config.yaml
d_model: 448
n_head: 7
n_kv_head: 7
head_dim: 64
d_mlp: 1536
norm_place: "pre"
attn_scale: 0.125
bias: "none"
parallel_block: false
extras: ["local attention windows", "an embedding shortcut", "skips across layers"]
init_std_o: 0.0326
init_std_up: 0.0326
lr: 0.00866
final_lr_fraction: 0.02
Each number is 128 + 32 x the weight over its row's rms, rounded and kept within 0 to 255. Layers, rows and columns count from 0. Numbers have three digits each. The size before them is the row's rms in percent of the matrix's.

# up: layer 8 MLP up, 1536x448, rms 0.228, rows 143-195, columns 392-447
# down: layer 8 MLP down (transposed), 1536x448, rms 0.116, rows 143-194, columns 392-447
up143 111:122160106088071122185136160097158150134098172100075129105123136143118123125103076201137106195074139154111096089144135136140111167123169121146116170151075142104120149080
down143 106:078129157093111063127104089084111116163153165208132190192172154095170153203131069097106167128067092148134112161108139193179119139152136184162116072137114156121091114123
up144 095:136155081172070139113114156158108174129063090099122085193098123211132123110140129125175189143143148098163190108191123134119177107083155138139102138127114076147115113181
down144 098:108108072131097090117155086115170114114081091118111155097141143165127148126122088108080106177128161053135082131158112180087152181142118123082129078135088134119157128120
up145 110:133109123094161138145116130148101119146154198162177136156174125141136134167111107127044107062144165086146067153192133112099121136168081110157145151140171142215064110183
down145 105:144093163109147134098137199116158151181194139141208179073152151149111104077122137063177192103147126076078107160160114136141162122096171105052138104110074099165063105156
up146 095:158108111147159137138098170108120063136106180124157101068126100136117186155075192065170115095167156060060112107130148115119169154135115133137156172155089086161154129086
down146 100:147083112085118107117093084139140142085102133094162138163124090156153137082125157130146136173167134093214104102117133084114114116148110077132110133084142111132067129177
up147 097:137169079160125184126110127207167148103099148124124118093149111191151196144108137099134109142149134076185164065120116091132121170121147127105093146151157164154130157100
down147 098:114105124112207086127104086107127168127049125143122165122116174118108122091132104170077102098144082183093064136119099152138123084153124143101139105150124144102156090108
up148 109:162160112141103144133139118100134112128180111104139117201166098148133126075139124088146120143156121114111045161057139103130142150131161096148143083155104161100148165209
down148 106:123153088124088156132117110164127174122093051159126147119095036135186167101139166175183151118154130136138103105117127144128101123170148099150117127102109131100144143146
up149 102:158097173145153140114116183063140148051100181124185137093120125089098060147125047108115105099136104177212138173116140136134088142153151121094118131135124092178085174130
down149 101:111154164170144157154174111162111117094131175095095066221086106133184154060061135161095130102082144095133177121135120141091208115123105083134070144151111140097162154138
up150 103:123170144109091115089143105121112115083102145115213182123085145099136138094157140164118192116179207119124085220190118164105111144105106152141072124161148159078174128137
down150 100:129148117045100123049159124138046096156135141108131122155125095136072126148210106124149200155168123082097095142143104140159106108145106107135085144170060128165131072068
up151 102:103102126109121058128099142160124103090126153155144147172096181119114127133155116089187120151134162105164180130107102191099158088119107148092104153174118164109178112148
down151 098:149112101101065144128126094087121107161156129102176153080111109153130130052172108153143089113079085105177172167084133114127085130131135101111118121112161167130107077107
up152 118:111122137157103110168143114089152126099131136140163085195166179173174126103174180117070097200133110114111152110127122097155105084146131099146187205151125138149119135111
down152 101:126112087097166130152143105182133079136113100161107155145114137081137181128117184122107116152119128107132138095126081116103194106123142161147139162081110088063115134124
up153 095:144180093108162134129134107077144122075199167130134205092112137121149089129150183090138133171183104111131098125109174183202123137116141114205111157108159121116175106138
down153 098:116112175096128032119160107166131130112126062149122158117140062123068144105086095109094136159114143128113087115119102116133207116121145169107127127154110145161136090055
up154 089:172082118144084140098079162133134110092183076137132117106131141176092166093077096150131094119097154197095127149104167134145126125084116153113148153118143152099097119124
down154 103:095090157101166158146128113122095160159114126134146090121108053172092210176129189106178119165126139161122113100091085100162177089135118141137087118122075089118149110182
up155 086:041162107177133162111132169178116148107121145124135120089082153071145133091126123134081190145138156119090185114174158133141103139118102130142090138119185114111132148115
down155 093:118094080102123156106123115136085128156066121163067141129114078120103110159099117121161112116056094110176113135116169134166134098075121131100177120147131170134116112146
up156 102:180176090065185130112090140078137088089116132090138114102165143127177141128160135106120148131117168150106104119134108181108100172119092191121088102107202121137114085161
down156 100:145161128154091155137093129068156100098121084152135146140151149114094200086094120119132122074114171109126126135076139138093204121166117127154152103108104140098103152103
up157 093:150131092188111129115153117144124159096153173122105123180131171129093104117055171168053171138128125171186206152115150113101195170104178155118111177142145175120100093113
down157 101:115148126071197160085091100105131143140129135112110159146107110107135131098132155071158128112163115171117124116112104126163154077146136146193124164117125128151147164133
up158 094:094146120150102136105102165108153167118149130168171112118162179143112175101119145110121100050146118128158083107131107145156121144116106156108123124105160127104216158149
down158 097:174109110076070116106129119095152108165133136104125133130118122106108145149098068140149096161086171123133097166172204094123111122161116078143057136087141150197116183083
up159 106:092122188126103159134115139087079168071104125149108123132162116128162120139085098121121139102168140100202104114119132146106120124152127060075165146155101117090102116157
down159 103:093122093141078196197170130149139168178122163110122091157189122116104110133135198097146119176194152129177132121101107115147120119060149144178084067182107156164133116106
up160 093:134163089103121109120163072132084115127150112106094097124147175093120190183105185104114134148131091096114140239097113098114101158114149112173149170109133130139210130082
down160 095:182113146139128106096150105125127131121182158107099106128107113100051119075095067115088143168161134108095051153144104156122148126072098128127123106059141121163108141111
up161 094:162096107071143135113140108134121090196142187162163106102175135137090131108118114106144154147123107099150114147135160151145137144152075125089190097135105130089154163124
down161 095:124128157169098130170094168099090192122078145096193121181116126132119095161119112159165113062144131087087102089126147103144140151150144134146111154103126117112119139157
up162 091:086139107099148135100169112150073104088187184176135101151085150131134104150117131129086145098146107057068158107158100066131135163151143156154156115095155192096169166091
down162 093:060075169119072121111122162147082155116187125150120116113112179172132131109067089115117161168095128114148152067074135217085107137188101099114142121142147140066100127159
up163 105:154093106125084162131076158074104081128109184111118096142100143128128117102118109113092201213121145186099111129132109170096126133117147158116127086152131149131101103162
down163 101:132123191161141112047116153114137180137123170094124113157156121148124124144119163105090132177103173096093118163142133184123157091132132114152114175125124152148141137103
up164 096:113121191164120113139160146192168116098155127159102112113078078176162135185118087059094111109163092112075091178135137100148122074102124107154115111135124144094064187102
down164 100:095124136161132094164091135093129113131130133133128138130171112097120069138149112168142109118152152108136140106151086095133076157064123183183123215132088138174150176133
up165 094:094141136108124076086128140126102182105146149112093156131144127111119143121110190174099147146176133147110178093102100108110193168134128149047163120144183138135123093097
down165 095:199118155130056138081129181107090138095174143220108113117136102102106142191128125127162084124140123166121096149122082081110123058099200069074131116111132093129083115170
up166 108:105106154173155152050154112112163072090081145115073109155154131124170061111176097183190120181093166106161098163117108149136175123113110119139160134097071160143129028076
down166 101:148159180157177099085161136181135134185135106083148071088147207115134106106102141132114142094167169076103073099117174099138148176141142118157085125089146165193158115124
up167 104:159094068149128224148114120096173115192132101125150101185155159139106085118230171137093119128161092128127101154115084162131177172123127152122183151108062093127125124116
down167 102:084158131106179089128127130175124128095130097137142094180098141158107139113159135113154078103093150088123190134168086147127125157163146140111117136169132174106155112089
up168 104:111142152159204169098126147165120124157135157082128134108159165102164138185144133174083140096121149102113120114146165157067087158101146146145160087165139074164078149120
down168 099:139149146153105060119151141115156186110108122150103108070157143098117141174132126224106146128104090115090224093126153070116168145116176071134092163114064161107102134149
up169 104:091120123098165147138133094094174108115149142178127101134141164193233157163124141152139191093147175136114081108130182155183083109156144092109168093192031170112030161163
down169 101:109166130144106128090139112091128121139084066190122139086077163177098101116175105111099121183176156125134144113114100123099149107066152152088171135165137146113152149135
up170 102:160172103111073101119136159129123089123122135112129139168151121079126048085141189127082129155171144082111117134160100080066107105151134119110112133115085137121149111168
down170 103:150177041156108121171147112141183117161149117134087079161214094116110118120140174143122142049220130135095153144112182116128107150103125080108166117179059117051114130151
up171 097:181151049161079141134086111144126127061137070103103107155108125204204099112124103158122130128183124120122119131156158117162103089065135187090126153044151170119076166148
down171 102:051153062126121133136160084149135091075149158168145161125071097155124186137115114153137136086108114121119151112138190168161123170098128041084105103098142082116101110141
up172 110:093094147154129153144086112114124150119087104132118134111114131105143199190137157092134158143154177097109154138138078112129184071178117161143169107106133134091138090116
down172 106:093110077071150092127090116163116047135116139137133174166146059166154154117195099110128072184151091106167159112095151126174170123148123189114146114097116134143211099097
up173 096:129078160138144069105068120089110157193121194119185099075142110064131157104063129109139111195152141086077129096141152162073097130152146101116150141167116121128185154184
down173 104:159137091183077180155102133129119108131157068117094094222145118106145106134173121168169112182121095157098147081207172131157090144114136092164137156138120187172177146137
up174 102:129123085066180081104141178146139156146155126159085105140129107068105188163138175063150147077134167130193117132118100158195108132115094147155057152110147103102159127122
down174 102:099163141079153106098175162115105131136137118118156120152038082138193091145070133163169150189153168110159132192107083132207145166142067105082098129118107101101099199149
up175 105:080144071141189118128059096115085140133154137179091142126118073112156155087193136156095120103116121090155111129118113130090070103133087115092132184053106105106127192121
down175 103:128091126126118147136127153125075115083081160202089099119142110101119172126065158133093111074106136132094151162171155086119092130085111100105110078125163169114092146138
up176 105:124141073124137146172139105198160046100165150143091138094083138152099113149085135112117116087189122076137162091107141139147118122118123166186166162148172136123141139148
down176 097:135127168068109170137117105117053140083133117168134110129142090119122130149157153114061127141133183099195116104187148105149090108040133118143060039066090151149186174067
up177 107:238144158110094110154123099062116090090175116167224130120085161106219153134117174173097153128121125128145120124198084158141061145100135094159038199151157158176126120181
down177 108:113074122168115151073111081133120106163120176084106146150177144132113107146171163062067125144089183112146105121131154181140153147109150111073121179116128139106058151102
up178 097:120160122120167127136109113125119165111151107166161129131167081147167141167115115083129116157158115122091068162198170125091144159111166127071125024114140197125099131144
down178 100:148159109160127125180112146064139098129104137133113083102159148125073116173131118185153111129128149107117107149078084100156121125127162148113147118121148078057069127117
up179 095:098068096146117108088185108122197120116109159076103133106155180159088152114121162153125106150114160112190161101165113088135083100122192147092131170108223122085157144136
down179 100:142122129192053123074086084105169087148136137122131104159114167101146185161116111126131049086128113143141116119085189141095216145115137096113113110090117075106067108133
up180 110:098120157091098114185136106207138111135111138148145085119139112101146168154160148157128134090113090151134108156121126191150151155187150085109186126181108135072138046109
down180 111:186151147101074143146132127134138116130098155135141152070116135126161109101140167125121067064179132144156124165152112077103160160149097101095148175140138074099119125163
up181 103:092203110104132079145123100170145175178078110158133129100140089096192119065072109136108141122122161179134122131159137050116078113108148112156229101126147150130113170057
down181 109:135148100103137138130128098162137166132171152116105106118113186152155169085134114162188115161145142127058162127183107223134118080150126144100082133150106065095090124147
up182 102:093108121060133096108093125049101126104143105162101104173143115132070127098122072110139125180120178130133152122124179055115098155103153083134165135170150149130103139205
down182 103:096164127139113099192110158166101098127183155119146098202176084174067139140124118138121116147185112119086150132095178136143156176084180163099094092207121134164137095106
up183 104:141052117190124151148227106126122130145161093119088151159086124112148110137062158151185095074136127111046175158158182164191207162143177150105087152099134168193041169180
down183 105:141103154137181113089174106119068121113137132105134069094118136111137100145086148105129112119156139109114109115084145119077164180164109094081115144155129062119122116158
up184 093:159161153135156121186118156111130123134099065165137099120118091119094111119138128129163058153100142042086114197098133035142147117107108167128110047131174108140103209173
down184 096:121168155130127125108136116169212141110108150131166167127120143123094174111135105088112134103100155088116141165160145148112071126133108134137126158103125053116098120121
up185 097:120112097092126133135133164169098161071140196156126116128147083086164157106106150128093102132170159138078179184078110168085090130092101136083138140110111157104087094124
down185 094:148098076087104169123125164098106120123068174164171206132179139134125122122138130135136118105133203110071112130100133095124140114101151133197142110104162144153152116059
up186 093:126180144160154121106152152119090086179117120114139132159172151146122114135134155127074096135154148068160186108106108204128106112108112147090167098090135124101115168107
down186 097:154138078084157176143144144078143082120123135080138136130125136170111055137076147172136188090058103105156116127157147133129135128129119125220118100116162133130126144191
up187 097:146153122088138145114124076156159100143176098078129131161136137089159154129135124125137113137148085087093124104115093078175117118134163169146056161074108079070165123182
down187 101:137180144098092135151166079093146126124159121135166120092106142132125081088112126188208119088117156179141151130092118146134146193141162166095165055173134140091143102081
up188 110:108122176122127140146107092114181147070182153120118163158120133113089165129126097082093177100056056074102092159169182092123099107094112131187095102082153089113116138168
down188 106:077137116121098159136102144093162136182154096121164106133147132126117136112174113119102124098123121170200203139128155034131111159139125110163165078101140159076059120153
up189 105:103145169114135068132113089157112175135181154105082093168094086147136088111075208116104143107082106171088136143138092086125073070192147140154090204100083138127110161112
down189 105:134147131110121144062147104130071121068144116148108141104057154155100170110098165207132120175089125096083100138174141173193032116153122155115118191085078106145145128135
up190 102:141143118105140149162135157152106094135087129124107153183109143177063116099129092125137112093108129151122090170104164173100123171118110160148140105108133111121102096128
down190 101:158160103168145115124181096152097164170131114175066112118177114075122176135101078120179113169100111185145156133105179103153145097149177110124127126139056097115156120065
up191 116:145128121142120183112132195137156105115119124083152142100179135117115069107138089134114143179159113130095104127171115129139139123133041148098161151122090148106155062148
down191 109:117152120123141106100157163125140073112145138136116124144141066135124077088140117123124130105134191143103164038120121137161102112138211115175131080113140157142113150157
up192 103:129130189163152119193157159147146126113138145073112155118171172109114141124120128077150104094133154124127175138144135129089120103145223147145171117101135085109128191157
down192 099:091113078144063089155162132077089098119120158153128115111076078114162085135139085126175138149117100186110121065066181085115151161118149187082080125106090082102096135088
up193 101:187129136169195143171173142132089121087057124112195112075108162111100074174100154145109135148109081090174107161073089125154166075116128117094109149094097174108137082104
down193 101:131179074066148094167141101149108153148113124066126159161187139123097125125156082096081122182150098084124112146160082112058135137096097056100119145148134113157134108140
up194 092:162053149092167104157115170124120129152105084149142079141103125157143171087171075135103202099144112160091104180068124093049125151132108156095097179143190134103138168180
down194 098:164142129134064109121175078181118195177124147189080149161144141145105179091118142123089104143125119157070111154106089151144091132152074115189149226134110141124062094085
up195 103:130094154128108116043158156158145127097125131138117119087129189154138101105096178156109178125086116188107132150109115058133148150224112097043158104181161173145106128160